From a checkpoint of a small transformer trained on Wikipedia: vocabulary 2048, 2.21M parameters.
Each number is 500 + 50 x the weight over its row's rms, rounded and kept within 0 to 999. Layers, rows and columns count from 0. Numbers have three digits each. The size before them is the row's rms in percent of the matrix's.

# layer 5 attention query, 128x128, rms 0.0476, rows 15-63,78-127, columns 64-127
085:498579533588468679498454508533460574521542482479478617438518499442504552514451583506481467476485482525454605497518512526434473476522368452519578494513486569404558506468583512501504483461506439
093:473528462588541527478529546532532483470478565430562508494573490513517473434541557545446506491553508460569528467429441475397498488384524465460497575454465401465520452460533500441499557453497511
101:437473586474484483519502512463501585515528374496534579481515474457414449512454505544449405567541469442487511446528587486509488405577499452535512528528469567473479495522536569563565453532521513
098:572517527445450495413494532428494518524548542574480412536428547524473516573562460448531542454439459578548397595533444511502445593475477498486502541510511516478559568474553436477464493452486470
081:447558474517524535569504480512469519414498511470552508478501458424613480489501535499541536422579475486501544513459369521456431488415414530462545523477487491456507540460488490427525496565524489
120:540412424521478544535541407533488472478446539450495505467537490589497509493493497478429549473436486455502500396477400539465458544531494569523477515547525504504478407477481521449466598438506481
096:573505507484498453467547513389488443463512431550520465479561527424575487562559507496580519504548436533530416556446420489466385541483487475458530512440525510500515549482632452526480513442467487
124:458504454553530511528511537458506537480515498537526587505626554444456404414516462596426466494507536441485589435481444483490543409550466461575535454528445487454435481480450596555590514539478499
108:455422506568534462501514603516608477581544517400500500566525456503482563412447523486585463626507480501534551486370501598520590489514560482493532449516424431506506545567527427504458490519378567
114:494461515524534436439507477588555343511479498437518562446501519483488547469555492533561438546562511520479554475434515473495562490515608506422388504482473509564457494468543545416463553422545575
112:627508515545558508497507539605597374559473456495491493532455496397484493465505548446552334518462432532512465537577512558557546511501528470543477517442512545521453508543502493454506498425454452
108:488525489495480513460435503506577477511555444558475460394478498497555535508446550465524528533592503439440553591582488519587544493573458506455516481389539524559436500497518507515553386514501460
109:477531514444559441514489549543486469506511507542486501542549438546499444498498438440466511370518531460541453534499490494502504442452529482466486583505453509393501537428466441420517526543511586
092:499478487482657499406522532444495404509470486536654383538453548507511528563546453585547460503510558629466427442518625587536549530512505453472480493447448430513494534544499513521527483487544501
097:506489596495406461461358476365516452534420461500511569531498514506423462534572519471480599499467457432508494559525587511489535433491501466507499558543498460481497534509554504403545505611503483
109:435454570433508487535480436450585521577532559467567528497449551504489487482456499518534527487420570427436566474516479528523482372461575494508373491509486541481544476490472500532537545546495440
103:494470489493477494479515531453519507555450553521483582478522522477544428426423424414447448415457448391488569586576480555541577570471480460479525527547498518490466464531531507450515529546488481
105:511424508580481542519535454532540528358537398525497628529420592469563519484562520525479554507463376527514522420490473590558471534506548512517580507423496488483507478459495501504443495459509525
102:533486439454549504564532487473576482538492383515508544550428450528470643500552545489451486503493431518494560507483556542568474627489455553426505512572485488490549514508517431428439429491510448
112:482534515403539545557559425505588584478506525501517512422501523453537506491546506516373441479539608513450483510531502460572437480452526556388450488475501491545523468500475371481495477438439538
107:531506496485511512622501521461541421423527527525495432523547469497538553534493557531519512417508555490442632434559474547343570464446458479549477514489506572484592516485479516420496510549492493
106:419480454578493481558514412514473608488547547503526519534486461564408511528489511489407533473502442427601440480404454391466439476436515422502508527476593512454531486478425605584512491515526511
115:499476479516504533500531399504538626457547500545603543434507488485488497470488503567452428476517515510564564485447463515453511436580526427591566447465549515499445449583425569436533581458548474
110:595503449474605485469539505459445516625548532521515541507516546431453491491472586492541403572512599494473468379501523395545494513432533460507473484454560486594476544493517541495571518435505525
104:510474440468508446429442498501495540462534448502492448483497586511465505540627398554372479504486476501533517494528429535475565505486498487571423569498453608530526529472418590488487492567597490
108:489438423506558471473505493452516417530449458435494490524446484483463510532514368458467532476497503626491483536576549439561480488537564544432405489540522490592494539473438396445518493482541403
115:455507478448404563505433577474537520459535438484491547549573560521435449487485421560463570536562481589594431488483535507529593496549537462597444476478507518593456498524496469488494475467479585
114:457523500448396496523522542429503552593552495461544521483466411479515455429514604563587517489545497476486514505439524520558542495446573444518515492445366469514520549501538475508530548457472504
115:441493447561512474564489494514558580551574450467549421493509450490479519571458470476488454560486447490410491458497476489577476636445545515529471391461478475538609531489549410452500480510518491
121:511514501488456441532396566412469441407544423480453502508397416446404419535581520521508469528463547505651491545535429450517565533401442410443551557467498505537481503544582441452476489483535442
111:471384524496494471530555523484404504462451599536401494498474458546489521533485421532456611500542354519482457492542486506523542423560526438435497504491495517552560575464449464579503471427525492
106:535529517462422547626521428494446472535516452490472463580445482617473531508518447544487569480501461521453511491504512478628503465584418473596452347551550512491497471541428521526549567527535504
110:488483460504530423567554543541474532553479439470532456550528483414449517411517453527460473562438592581456547538536520501599528488402554426556538487499405436498439463487440441527434449518438498
115:516479517522551435441530538492461407503484487552503507515479492450513501489499408521449532459547552517495505523557566503482480614594560406446492541490531483493476511481514506571487465574527592
110:525529562481545537457557542516511516482550457541550492407497548469567446555512371529470473574546477482481465509402553557526524544534533403542480489546468569447509524436474518563590412542468541
104:539441496502510494493493450572474489534425498393469448465589510526368544591482401473461574492417439608556515554563565500452567518513381446475471602555479508453486526454560505480509370448517494
095:474443573490444527492510506482501486457452521452461535525516477551502438508509477482445562508487462479561460478408475493489470575508452454495556477451440333386470420474410505440526546632496498
115:456488453483595513572386418545541471519375481492505406447434579436553503576465548446451521358469455536501545498549471566471517449425530535426486511486478551462551518567467586481494535576528438
125:442470563598446537463487389576423539496521522481515518478407537417470518544442481490552495495505505511397433458626569476433545477523486602532453473469457487512455427552515587481533401558523559
114:558626521448574453484493491492478424470534552498491576473520470420395468568501500426589474476450476470525445448507474496481423489448567374482453484441480474499532508473491488571484541457443536
106:593458503484472556513464517453500528496478502495523568442513579499520436574477472533523570512405501552550374534465570496571510550461507537460471526458514511553653459478578584497619456473477570
107:579518491600593583462462498514461538558513488426491557491498504460523481456420549491544489436463595500486512503538548579516455549437490461520539502397522477471512470528560509407491494438581602
103:470467544593461539512571487521547511590477543359466525536470473425568500409464508490665466494466537510448458563512514579464426506468494516510524503476610502463535565479444464501466527490482501
100:464466560453487495511562523400447567582490608554444526519501536609538535437513486580612529541478487526482428470489494478503452512461511384481528555438450541472575480471469515498510522505493528
087:507519506495502550462521459583489514628525554545496514581529487574442405489466464427586460621478568462453568529387525515515487456561426508436549521544420527464460473513467623540583522507438479
119:662573482458539522447559477545508524579419501572554423493503492538454490517436466504430507527565388567503467498474502523578453575438473557523408492349565561487439590478502521487559605441449489
112:463521506515593548615489533463516560492592484481464511496455547455454517457404490504526404556574529444502606551471472497479523540551496481542542501500468511466579493489522597417438367535490451
108:522492463489540561510514442463496411488454506480500506442490492595586463601494512499562578498471439497569435452527478583518527484536491514450505563508507488407439462535393569372547621541463467
119:535551478449525539470588588427500532607567525451456534499504518492477515470423560576514462530486486509463486473487439511500469466420589581507425447515508509454498535615532558443510531478407524
100:450414514478451457410494508462488571532483444479504549484504577466470401558565480513544552568509527387579442477452527491487410393525513476433502559476541498506455513532574559511544373558538538
109:510433527464450505601446471537452546455502464489495520526473533529476524543516477464571534505425523467447539517520458532424383495587504551446598508517636589567504469516524451449447561452446590
104:526555475506585515436536529431432434465428482489499450567509524530490506457467525498501442481514505638525523365480422472511612492396452478541431573424495466474485466547520514401431516470446499
089:511512524415521481513479548579502435606423620461534482456548452479495537527477489473480434504471600424392438533548439520488477476646493576567550567575511558452506524577475469457535556604443569
106:580582492576404536519451430451530567480495541486516492642491513543473400546548579482522526568424531483631434463428457468591519534488500458537529473494530517559517556518513543442557458474464474
111:408434467515381486464520471579536570471563484489450566469485499515491469517484465462484528376562481336496500578486569613510457465571512478483510518564517498399490490584469524457548466610565483
090:458504475641531490515543423544479550432567370512534507468551421455552505497442574513430467505610428467450462538446494524457507503494537478516419401518504529623528504454554472450536545488548466
114:498483525550496482458456462486464389447553542567566383502518423546551541539487504459578507558503534529546470541466563462558561558506506444578463395516447472543489502384493407578542567484478467
096:533445465479429486490514531503483533431576374464425490576512499479510464564494608434465500508445493539493513472578572488435460627635574521500532554547520458531480485499519531568511476410493538
093:589455516480478495497458523598534467593452575469579437573565434567520515537526519545497468492484481535552474477402454532477515551505437421570495467531439510485513504535440493523455598442401548
101:453421517460490523478530487599514515453488561484535555508446438432523470520446509468528526540464584399503481579503410459468473502477543502480524453483591597516459463450495483474463528485483572
105:537555488528508501547498549512499499451458453439514510510455370398474592498434383531552440517575514598466507570449599389469564597512494533480392393591453518456480562526492544499486511497516495
104:456499501502378564493510482503464474548577587428432476608511412525527491567452471437494511484477467501402513572529524510530579488455456507520552383567560516515521508503541462496503575385620497
108:484544484498501413570602451565525511424580591447528417525577491569504577429569586462491455510529504483515521423383427594554463489533502509461494452541480423502470523512457420445442572468543466
115:515464508458602506539560531635592418411523448489603453490495455582556566503546516511549458432633473569530487472487505511522536475492574456457524538436490504510483527453468472460488440471518477
108:403433552502431458496530469463589544586507523546544520451572516494479370535523450467468552537472454437471478536503527451567512463436583507648563435524535520517442459445502554405500576544445491
099:438372563467537457520426382450452477419410442467520406493454534488504456527531494430571477415502415455463578514458481498561553478411501517470488545526546514501507433626587528467416487512474490
110:431494434571507455536523564598486473410506467398504506416464413412547465450463509495514500457592514511480540564492463572538516523508509532496557482450476415465511513572490442488417394587550490
091:502480583523521460536498400555495512461515532534586540480508485470387547545459488510517545430459450478518534526522385569474523430506473442513480418557467499559510550419531406528512540526533454
092:472381509532478480467442589466512501487465397517530570411620443448528495524493507463524455574590480506571510465487478486490499461537508559471570608451563470481451489519506493459564462568489442
087:513537517519571475476519524521556519558410465429503454481431421480421424453460413475577573536510578530432536428441635557558545459529530491499455489516544480476438394509422560487388472511516496
120:492453432574510470492491492508603517538584452464499542451504426477464524496555517492387445536463538549451597459572516521549500572603507546557500464491479503533488451578464481532474488464538541
107:425552437539437527429588586515450543546429416457494489453489505481482511458468484431566571578552527525535449490438470489527535571471484600471461577462475500454549486555520444441519441491533568
097:560493438473540543536581519433454595459476534547521469529475505529461535494550405613467403591527498531501559474466470346498484530472495440520495475555556457541484593525444477482462545410516430
099:515540485512500533554479520447555631652482505570525561556548487484540491430522530524427426537433522406583511526445472484533458491428556473474526422489570571492455539452500508541573598563424500
107:460540511512515499433459548448614555397601410444564614459561533488621493480456407490450401437533420463442509543505475560430550523440552474529563408390485483480458445479533508468428471477486471
104:467541501433393503563503501478494504563500564481488602564483561543409551479544504459425617570481581557452489485573452483387528420489476592547538493592489485436447478464513453453480529417544522
091:420502538528560482482608459491485556464531563481545517424456479563572572434473541579471525484480551639476432416504465402467453524400437498508482459463474478560473549511418518493483545456595522
097:454433459580555494579572505509496443469475393381463593580582442550514512485498510533586477509537479503493414422481563468447499375443541461473545521476505501463434419466507469473440464530514509
097:519515411450518424481435583387491504438547450519517481356486500477570505523455442509498542468538455488447409472539530514509450571526503527487472550539416482525599564543538539561496494486511466
090:453511500534562579498477541486473484558534402604537567442544416496571407491529467529538458565550547447480551594551612446495519520522462447517450550411483538497504499428480431560553497529480445
098:489505476520535441473472595491552517474519539539519481467450538435512435426420540439498440434518608419504463562473635483540540551549446538518542601545444421573517520506496400402504412501476527
104:453449626487578501523516478486394469522495518527447531553504546519570482551448465366535554547576535492422557530443496492505466491450488480466609529503504462519521444450573453441536525504564538
107:529579453543457524377569485506512635425530473522472458522486527481522505516436504476513496457464469446477463501466428476399498531403606609482463469394495487504440489514489577473465490476537454
095:578461582392465457525523505453484523551470475428516552486493439466493581523508592470452584572477469575498527462490435481561459381562516470502567414470515578482441521545454465388541553605447562
094:527425471461582411452450535498530462563472405452479507497486506574508483527488476501483507508566504543480500521523558490518507401403611541452433451475524499543439490539508492475531596552473427
091:445469568474556562523586533503460478486536553478499540502505348457491488450513466517569493569511430452494398444482537525548480549515550375450468490508513484517506512476392460614475381472564505
094:422509486541537454514502482503506531462451608436553497482389423486485509467537465486458394528482594558592521564508482402428482491396579563470515520389502450444479502571513485482509471526512490
102:508542508496408504449459526458435461592501493552511549495546503497502443517438489589577552514520547554514462515482502478560465527451553495535476494471498441421435503554549563452564517473478551
092:467482430420547444471510576419458382538502468503428444498474397532519560481583542502511573547562524548431560535632543463545532494470597448543462568493528553546446433440475471573466494553533509
105:464494548547407491513497469506443458386551451514414500566448482466469553514536517457504442470500494537492442507601498587366543437531510475437432445500555480490541468497523513467516537454524485
093:533574418510477478487533423496572543474436501549477527443442558493461464607538445520522556483580533477475394490413537439456419597488531488444516538482558430520556524477518505568509490522489394
103:567521543572557487595528572489512435548589465458421581536532466494587519447514534501510489537467458370530394519475482474476472509488497549442458520502430554491545458524560466495554604457518532
098:469545530427508464449528573493469492451557526580496547531553438453489472525480577531488460475542606505540479506446518560458496512542534477545559436480442443430448574479504371472544596446503434
106:532500527503468490520505413497568561500549483564428501540477490569611448566443517473441506446468534469386461505560434533558476421437463488528487394563501570411464593455481539455493583496420455
110:455502475508491502524420470452562456519472430526477548443394471465469481423503550431557445449517571475458571542406506515397553458543450468483476581470434450425574455542441562434513488554490462
102:599445498579530499468474455528531478576502524468609542470588524437514532522510521526583481502401424592460555492460564520469487526584460560566455512465586528463487506511462472538510459479521431
104:419487465578432534549479476514474451374492496513526530444567455507555530481521542474539569568493636591567656460553439526466521440447478566469579454505509463440487486540435452493491482506469532
106:503422412502512453543503530495531498557423540435446451575501412551548457543516539421373544516526446449581431479475550480552572531509543495473462415521511493553370427454427510561493535506516524
095:503475534471588430404534559609481476524551529542530544545392478437500539448388481580485508509595453570511392472526491464497553481486514394462464464500479485538548520490450479497509474461491444
# layer 5 attention key, 64x128, rms 0.0479, rows 14-63, columns 64-127
100:488475462567488487545460418441627472534441533503462545516388431436488621432525411516510519423399521524443569511464534542480490480453449498504516411479490450479461449516501451519477475532543565
096:528575471531593439462486463498422451471542510459434506446466454551545574554474588503487416422457522540559493478544543414494545459491388612423556512517514498409522432457502538494525491497548369
107:489528381447549466453495512589419553457532524432429427500505507501519460508458515526497467478588575466482489537437491408530400460515521461602518518573528556528472572502544503521498631499501499
105:534518478523480518540474498489568500440465490448436549560539531510515577453419502550582595470441538470494562465504515498537500479631418466518515527470486511485467553355565392498431480506550541
108:534497528509522455430516523439500489520560570536465626491426451468495456496466499532481607401418494512511545502483512586473616531568549497537492525517443494446467522509440484520436543473476505
109:517588595536453495489446538436440427494565551608497551488414601531497450474521519431517513549466483536550493535516410559608452428516472543528513471526495448515580557496505469401457501470527551
100:473418417534524508487576536523461462514404475479451391517498553540561507455549592548371533512436566548570420415482425425547570523490505538564492543546565528545490539558450620503494501472505554
114:514507525485491547460493481550425489427454519545519487494457467529529512557467498553425530417456353496463410460437485504433541550482497521499503484493584512499508520441548554552444408501396572
090:371494512481416504497504476536515514453524512476570506434489520456513478485477442530461478492413537470481452578497443499429589420485493438551479473549440513479522479516571411473526543440471534
110:547547439491581441442540570550447547497508407541570420402554584512538477498468497485459497587513554444522422510503470543492465413403620570480406517495500476513564539541589499557511561590507565
109:515509450599504495524456372442417533516382404518494609484484572557501562497543597517420518578455475560500529434516550483499466469427515451468442412516561424579469507554461558463478480594493589
100:478478445532612459430514528535590392550540468525564525446547603501498575506521408533486459490544478590481511527463522453605529531572494590470474541475450472534525502532488505525511443542545439
098:516462469497542564547515537502548530502540418472544464413453543455444524454439496432415458462494461440494510447559507571575551552499514621462459495473472547561574538469506579532502412457543401
095:469496428458503563565539491486536461566480431481557555464513500428549522517565551545499433507430502390542500508429532468540517441501540536540517465445401581500483486558490567578593615469511564
098:518480442533553491426484409437602462479529497550524607441416468485507498485549518519524470440414566555515403522529479531487442447547456447456496496469556447442434474528439539560489535465505467
128:518571518594407439526516485444449534463607564516496502553452504532485518538525490446465511438423529416465571429560492536464476515512376495547528513482490496485552513460459426526557514450552481
098:552499627512496563507485552518485500533554540621510500553492482442528555464408440515487491532562537512518482402537490484500417470539594488513469515543448473477534547425490546495635546549496470
109:522534464429491432526469510471521492563544533477528532490519486547497403385510472490575453590470492506329541524526572491516494482551471483577555466492458454422534548510464534457479532479480514
092:514611478495543493416531426515516520434449494555515453537507475594474525547450470520431562607512469425568523480549502485532426511485498580503467572438504527447578567446421503537527474497428575
090:496506458490531513504526514550538533468528552531482477557457515457597540494435459523507488477489495535385536525462524489499509461443480509533484528551459400553584528480538489507408458451505557
092:466581445385470474469405589449510539531451543463492562543528462575515449507532541480465514536467520515493493461454478571541476547503551479481506533493431530558566555562478454471479449491472538
106:533522461560542504563522520518540436433514445443411558522498438460500452492491486538471552443573524532414586452545427550512471367477557440558609608526570486538454410485517535482396566558453515
102:507441461439516461520492521501520474536465555479412491552400396422489510515504498625516466462535420405568445551575552542577502476572594460459461533452582474488511486458503562589533451457525501
110:375501504622534457552392527543576580488401435400504522435533474566530489452363439517490467558470541561524441541530453530502475427538543495528545484500414440517575470491456489553534483539382557
107:517468566512541471541495403484442476555498432529446438439411473526596550578437506485564565547523496569520460520556529509501574499537436442438409495488522467389537505568514445452601429518392544
101:401461514500500487544473438572535525416456469531428490513380459462469529518503569602444475421543603459438521495465498451492541405550509547496437496543510556480500460404466449484513491533586465
118:548516486453525539403521459558541424522532495526512479471529497525598441442560451548500470476548539591528462510382517466528565527477562449485446530430394504452428498565462519449565451543505522
097:474440564515449489515472528608467480474449499500452596526638524503474464547540507494536564500509498375487470541425581481558604510531482459497455528508541597452499455500529533542545497485527563
108:462532471473533472395427552481475548540548418468539516375574465403504550535526521426543598511462511528376549436499450471476474536360462459487447488537462558545512578485499440524512556528505560
101:515502532489493514562405533485503479594536530551428466554452519583502486596464384491498535468442473530495468528516469402497507596580543468592433525524556523490394504477568454498493561601410537
109:471577490554537486515448498559452514429447551436450471514435469407461523496481366479488484543416505464521571487511451529418523507544517415456554431546456484530474443460470490470483537421565592
101:603538513513438472531600521571534440460472495441442460567494553541469557541506508540505507509516449487526505489559404627476466467442584468432490475429527566486478480470493547577496509455495469
104:506510470501407540511417524449471463526562461586479388489474503459464449551554496564477585531458530476449491421602505528577553596604467438477492490469551591520451481601422491549500502422500537
110:512411514533453599565455558501514554462532518485489483539554484522477484458475525485477512492515497597491484501473502482584491354518501450567557498467458490491480486513510467540430436620506522
110:501415526543517616449466408568556481428520480543538484508477526487540467472480454455550443527513491387397421484539490567515490446419507442574467527469546474447532515440504486505449500460489537
098:406515588484464549516566446478483538470498542495499528426535468503544539476519400443577498490422534518495497446456471550527438520543530551556489497447535498406500507552503423494592512484448537
105:547551516462460597459493498583566476538414437478426441462494563456424528518484504574514415401456454521620480511549488515475479393478427459563432469469561462435499568535517564450451464491519620
092:536520515486514534441531572512489606517502458482412435540535516470523483516518427501428461452580463411519416532428585531531468555570536528452553492561517532532555478520437415533488549513467584
110:496448543514500522570490514494488535488454538521538527478483452623457542523396515407458537447565429527543519532475480414445486442445485492468526500567512549480527575468439505412525531522547453
107:526439561514468570458506451532554474527526471508427586454498505407421441508509348512513497388505501452468515477573436489576521535565461542507516404443545471524562563460499562449551393469441443
108:521550502593580551421521505535453438515488480474466488601593417401577497479478477497524405560497447482542531472446529501467483521485483529560523512524450534511429514568536485514578526577523484
098:554544515522437548460431415482461404454459528443488542472516392583408536466485479577509487453465567594569487485491588562491560565523471456471458417436606468425492498480487508545577429553482474
106:486474497482608542534472520464469486536538534551552534517548493491492502543504483515560544443516565526455531547558535452508513522423405466543511552543493537575583491486509553474524439555522527
099:519520436629546541546501418457552506494533477573533538579494549418535492483477464568452559468538455575417509565499532496514449564476519542550479501598525541421468532583476472519543533507411540
106:564571596517554635497412473527425485498528546511566428494448533512435496531431518500610451530557584570540486454495402421419492523485516545445548515470473506505516406436481459582627515421509497
104:477485380547446487469548448514456567603598559419540433475485482388522561518549498508550528544528504445473601483568478570637447541506500498471507559477519484560453518449490531495506552489467533
114:519517433573554504524490458480577462547492496483456460513507409464604493568515581419522544492471477515547398509550483429570538519405561535467516482514494518537573457491483487422584549458559467
101:503543443556582518478542494486517588579538500461497510483466539505380542445435507461452494491512462430460489402409458496526472454536539483582571592446529496529505478523529550414424531522442537
097:523521470475458584532499570441416504483442490433508438491464488500583510561540474571518421474558400545551521536511415532428475533467363429536509513502553455434648468497507546446549481395532373
114:527605546535520527527468552380503552644510445482526543512529447472538497501519450520510477543473524531509486406551540449531446483397570523393466564549492493389508566598442470529456551569449477
# layer 5 attention value, 64x128, rms 0.0477, rows 0-21, columns 64-127
091:479550578459424500480460489490515442540523500516459492584599495460446486489523580510535535471470509486591396432579587542457566434447453429508569471495427481554523539565542517510548599476485375
084:606541452513497565371528448462533404499481407529570507451597446478536522523417452474453516565571548553441601543480466491458444555358401520466492479523493497418504479479504562569541469495484501
101:451489560503490615586533552422437478553514529478567560533482530492496545402506552428517472576449547519396410482523504521520445510473513531383476505440528558475495464451551430519527502546401384
112:510532424577447475432586438440506524472587522394514467410450527378563550518610573481543538411508456515517535530509429459497488548476594506482458502383532501523581445513475507486535500563577449
105:425507478499521479555631519618432538533561591554494534512425547478511402602472516455478484513479475497439545498509478469566524463494530512485509526547482474570564495504376469570439396401477567
095:528517427551458497474530446503458563530473526571545524517502518506556503460522440462411533407433470510436556589499477596511521471512533466434449496457514561540526545543384507466568513554438465
105:532506460544537468595412475508482458524570439438570537493400505473551517451460529401559536514456437485521515528538414476514425447616467579432514505436566521563521433492459499475473471512570546
088:459522469483457420456534504485496506401451552551524566455527468499494409514469488493532489508469414559564485507492465503578579496505506418473397512562543450501514447479485462526552550518524516
095:432554461447522514543506471379468501486440457547526515485466592488533510505544541510518420538613386499479565458483578510438530550505516416500473474515499502512502416600534443493415541653478406
115:486419472421538519452489444604451475504437576471549530460513496443512563547514458538479540430402492497581570473508454538466526466567508544494510608445523631492479532505492565525538477498544605
099:508542529595565537422517468504488506471519452554512496461464401442493485425421449497529485535470650504476487532441516495557453540500520514440538496567579523441506548438501457496471486483501536
100:520447503537528621510476490490462593453573601502491480442463579531434451624364515508582482450505512441571539567504448560488512455499438496585485400470488464499484525544493464526498481486496502
095:559575422444504480493602428469530481499490498570513447637469507447520498472519553561529558552557506456487343532545549429511527576482601555449578577569472467472547442413553499421533502537432464
086:612529524477499449518513468451609433587467510484389513479564564517476492614566456515486534499438472547506429513534450559573427498474557595438439553446439535519359413508559456554523523464485516
094:512400516582557406521505541520474508468535480530508517502483496495481513405511568552493507460425494554441497460574387471493471546483631533537538469475454499507519546469437460546530392580464567
100:569395528499516514550413532499533466597392511488429506498506407506532388444489490475577466561376453548478515501517426566467511503483438432513525491477494444557528430611538509484582472541474546
086:564479535583532492474517515502459533429504483453590470438521501538513552433530558447556546564488502429499408497526564496435471502522514518604442487550419466545386469552523534517495457558560538
096:454440502534500448526502525569431522478448457493511438512492408447504532465463470531383482529536507552526582436581513440440492521494602484461523549495527471531539445484547466487596486389533543
104:469471530514373521455527502557493426514480523480556528516482541481496498415421534490481588470442483485477448508545496489592444467542495477432407539597502589503463522419468535433511556532499499
096:487605481405436455474488481465547484484425600514490583477482498434581502455491524511448518589503564468461490461484514629435457525493527484497564499531583602505470486584454490444562549562517547
099:532560523482542501552552523446620443461517497496549532506555449474407488509453478490526548496536474438484511532587546462581494542426517585387528517450497458428387493587374582418482436480485457
105:448530475574417465361487494520509531449559481518607527498444581539475461506476468555560444443467516526462522544458570526434538488459526486597517435401494427446556583461515560608578486533507463
# layer 5 attention output (transposed), 128x128, rms 0.0587, rows 0-21,64-84, columns 64-127
107:559464474560441411526561562529530523486483460476547438570470453478578480586444521514485532504454467431491484589491520575476409593536568571474512511535519496592514426449491431490531559496514509
101:529466473545525469573478509587511517586496569445442480487465539527500521398491490535555379465504534489552378570626492509471541520468500578523473548577524475507505455510474527535381436459535494
107:396481394466404477533468497568556582461526414495438497515564475547492500490555525588456465584539519537558466544442473480482557507554533524540473547554527493574487419588502464396505578500560510
110:524439565445518530494439534471448469420432454639511537520469501563622482432538583426537462538518509569518457483408532556532467556354456528551559502549516416480496453513480471480444468416484497
106:502589544543554579475453479506560469516537466472471491392456517476526480457399506493525535453525586417487518559526569600482470509539370490541615495531519553484538524450523672497510546462498480
101:537468516540541360530471558576543523509535465435543452526487545451442490464544486464492505513568471507583530479507510488457474443507457493542572602533482510536467423412471542481488562503520573
105:610547442456527446466520517479448584571510510457533573430571523483431490515477545471556457451488571381503438493386442536545449542503549526523514480552481564483488457607416513478482500543454537
110:500473575428513455473476515516545447480496504581468553496550528561515598580524475467469508472477589526456460597540538542562427527523545476423537465505459610526510469434494465481448399473538515
115:502457604515527511430508505489472555474611528505568469500550534517508436481528486471545518563503566601430385462597567448505490555490473568480484556498472561520459430481525458470511514502516563
103:527516476534555503592465539414444551505441522509535444408496463510568503452396520502521508491534466498561552561527471467436495569532537436511487505538516508449558546474446592415526510506379478
108:485529481575431540652543426448466572506495512473458494483530457568473544414564540523484566482527526516489537510466442424398427513399514556441542419485524481501450506503518440540398560490572434
106:467452542523521424525586437434526437512462520526557628509546485398580465467471546596445483518561397558459508461414479503497471515530496466493457468587639546448512505447563516544538549575516555
105:540570422533557490603510509467500537567494549489569496456535506589511555479475530458501360457504494499432629478536457573465531517499478559482519534452481496460505506532463479447451477525584533
107:508495475563515513485519452516438407447545454545509542516488462533610534490453523449578564376556543491436526513497437554599581551448481550449551445475505513451443439474534567377439489490483451
099:481477518434486522558443442452438539508540502486498466514468449508454560537572541464469585541537531480519416530559559553577445556443489500445435511452488540591517453532523485386466585481487503
109:552487442520538441447543545552472376518536497424556499483511575492492523491506386501519471433571526582473510392499542444519473579553490510456494496458480478495490500449547507457428464437597506
109:519459537485490478508503606442488491486512473499490493562455419516430479447508475475459469474439417434525445453517384459422473554399513532465503525483472455435599589472492428512486552452506430
113:513426615493487473521476532487482463444549580505454453430559451496500413507553549437580545526440456512536523530542481531499530471539460442561478516582450545467553495518481566512399466548482530
123:520446468484481492469498450458481479501424538436478476501531421530527479537611492528506400520466490473445553471488517478439619547490444473460552485398442504589511502621401459399515510477548484
107:459518464411512581470585559529410511502555515515516467430435484575438555361419431467529541563563612572510470532580467414528503431495427521417512490529437488486572573477580476522411461510445550
103:552543455600402429441467486472513507543433436503513559487417474475521515469450528507493469629448472542579546507397582496551536555437485554566497475484549422544527540459516479528516453494503450
106:418461474533491507436549537540474535456518530472558519465563464556480454467449509522562402423491556494526591551504489487498526491559505566459420504522449561567474495454494483454441413479507622
086:475515523484594541564426525531440508502492573517493532600489481603506568438508566456593559476450503544486521499474477530515560436557384456521536517533365434466512581544407501468481543489524470
090:607477490474524569515574493507474416509411474553611508590538500446397494571521460433463559536471471452529499498468451449506447581420580456448532474519529448524448590500443478563600472539489513
093:554516547457479484465588504467593449599498610434479594521521511545562592497510519613489521457533528512437368482473528573492467505479566472449433522427540528474495455552430447512456505528426477
103:431466467485508503542485516465422565422531536499532488438516565491458518483474460577590503476524520501513508484462472414532442500466526419479445444464564550530579516380538594502465513477451502
094:474416529471540565503532477569401416391523518456460460682476482521519495499474516436550481499486495579511502499476443499433464489478443545468531479524522554467624500594529383514510495493507519
090:481561503495501522508442489413552510494467453547513490373412530481473528501478528513420452454530447561398536469467536442563530515563499548548466469544476537563529620495510546484416497615449409
098:464440417562482526482551528573544472419486450480490486461433381542542559505490492520402530513502489583532500432516519481497465449524510522472514476453486511568475482474469581544475613349447481
082:517458484531547569465381505541448519411513553496520508409485531449569498436478457458516504503421490471589506532520505517481584398438436488534571544605562479408592485494516450548494503576465517
082:512500520448398436378482569503457559623468526479489519422552473442498522509452507504523459504484506418447550542540479563498514506506563507472455502550522513476594541516618502542479581508484454
106:520527495492513480466506546544527454514468467478486567453397619513495570525533450503528504458483510557569546441522463475551473588596426537484460530436521448568529452438451527578475403531607505
088:557555549513468454452457557463502482479568443448498552528518503528506568480450425561456417572477493419564526517500488471528487420619497519435535512440554505448524486550487486542529393459497527
094:591528492438486536480365527538467519530380472489448472450566563440517490541472380500530604509485535561428434544632603445493494478484504569507459462521420573489444526536575494501547486488401489
085:406377522520485443528443498441493439509610535510487536454441490540487533498432519459562607439543541574522360522556447527492491551426452472571457494442479418494486539513431458400503509486455528
083:529524532508512434537460535405534419602423546508535528522573513520523520467552522510518497554485489536536479518560437524498460529571407521587571594579481508459548566451525472520486534573572519
094:469509467446451532505451547531565505456551489502480480507580560505489495535502479514505494442522432529473566492537385508476457505528497530538503498496494559495608589470512565466467518503483495
096:512453505587580535527554429557576493428476503451499382576532482495446445513555543490538474479446469494532507448502493573441590418546516430547482522507447539504485526590437524462456476513396551
072:471548538542507476454481584613577515561430509538446494494532467480516556496609487485458545498499534524497492515550550416486459454451455474530550429549455526591432449512531418589593497450474463
082:551481489462567545491623516466526561490518500409548458535555486496499486458496463446575403478489529460478424490576494465481513518514522429471479577425551493569455462530457441521528377458529557
088:490582511556509573538423531451517504423438495563516552388476512539492564391511563544523526448541447560583563512537497402539555468525549473521440501501468569427595441456552501562498500468447500
090:561495517522437524512430594448612469546390500498498582454457517553605540556556507450521578560491361506487419546477642483496468566477469454525427497423414512488535463568421551507546490527466472
094:510517434532585462583471516511505624541446402495446466486507518573503526407551510470474472459555478535496569558502441411403402474410533586433497565536507540433525532486465516491423544554497447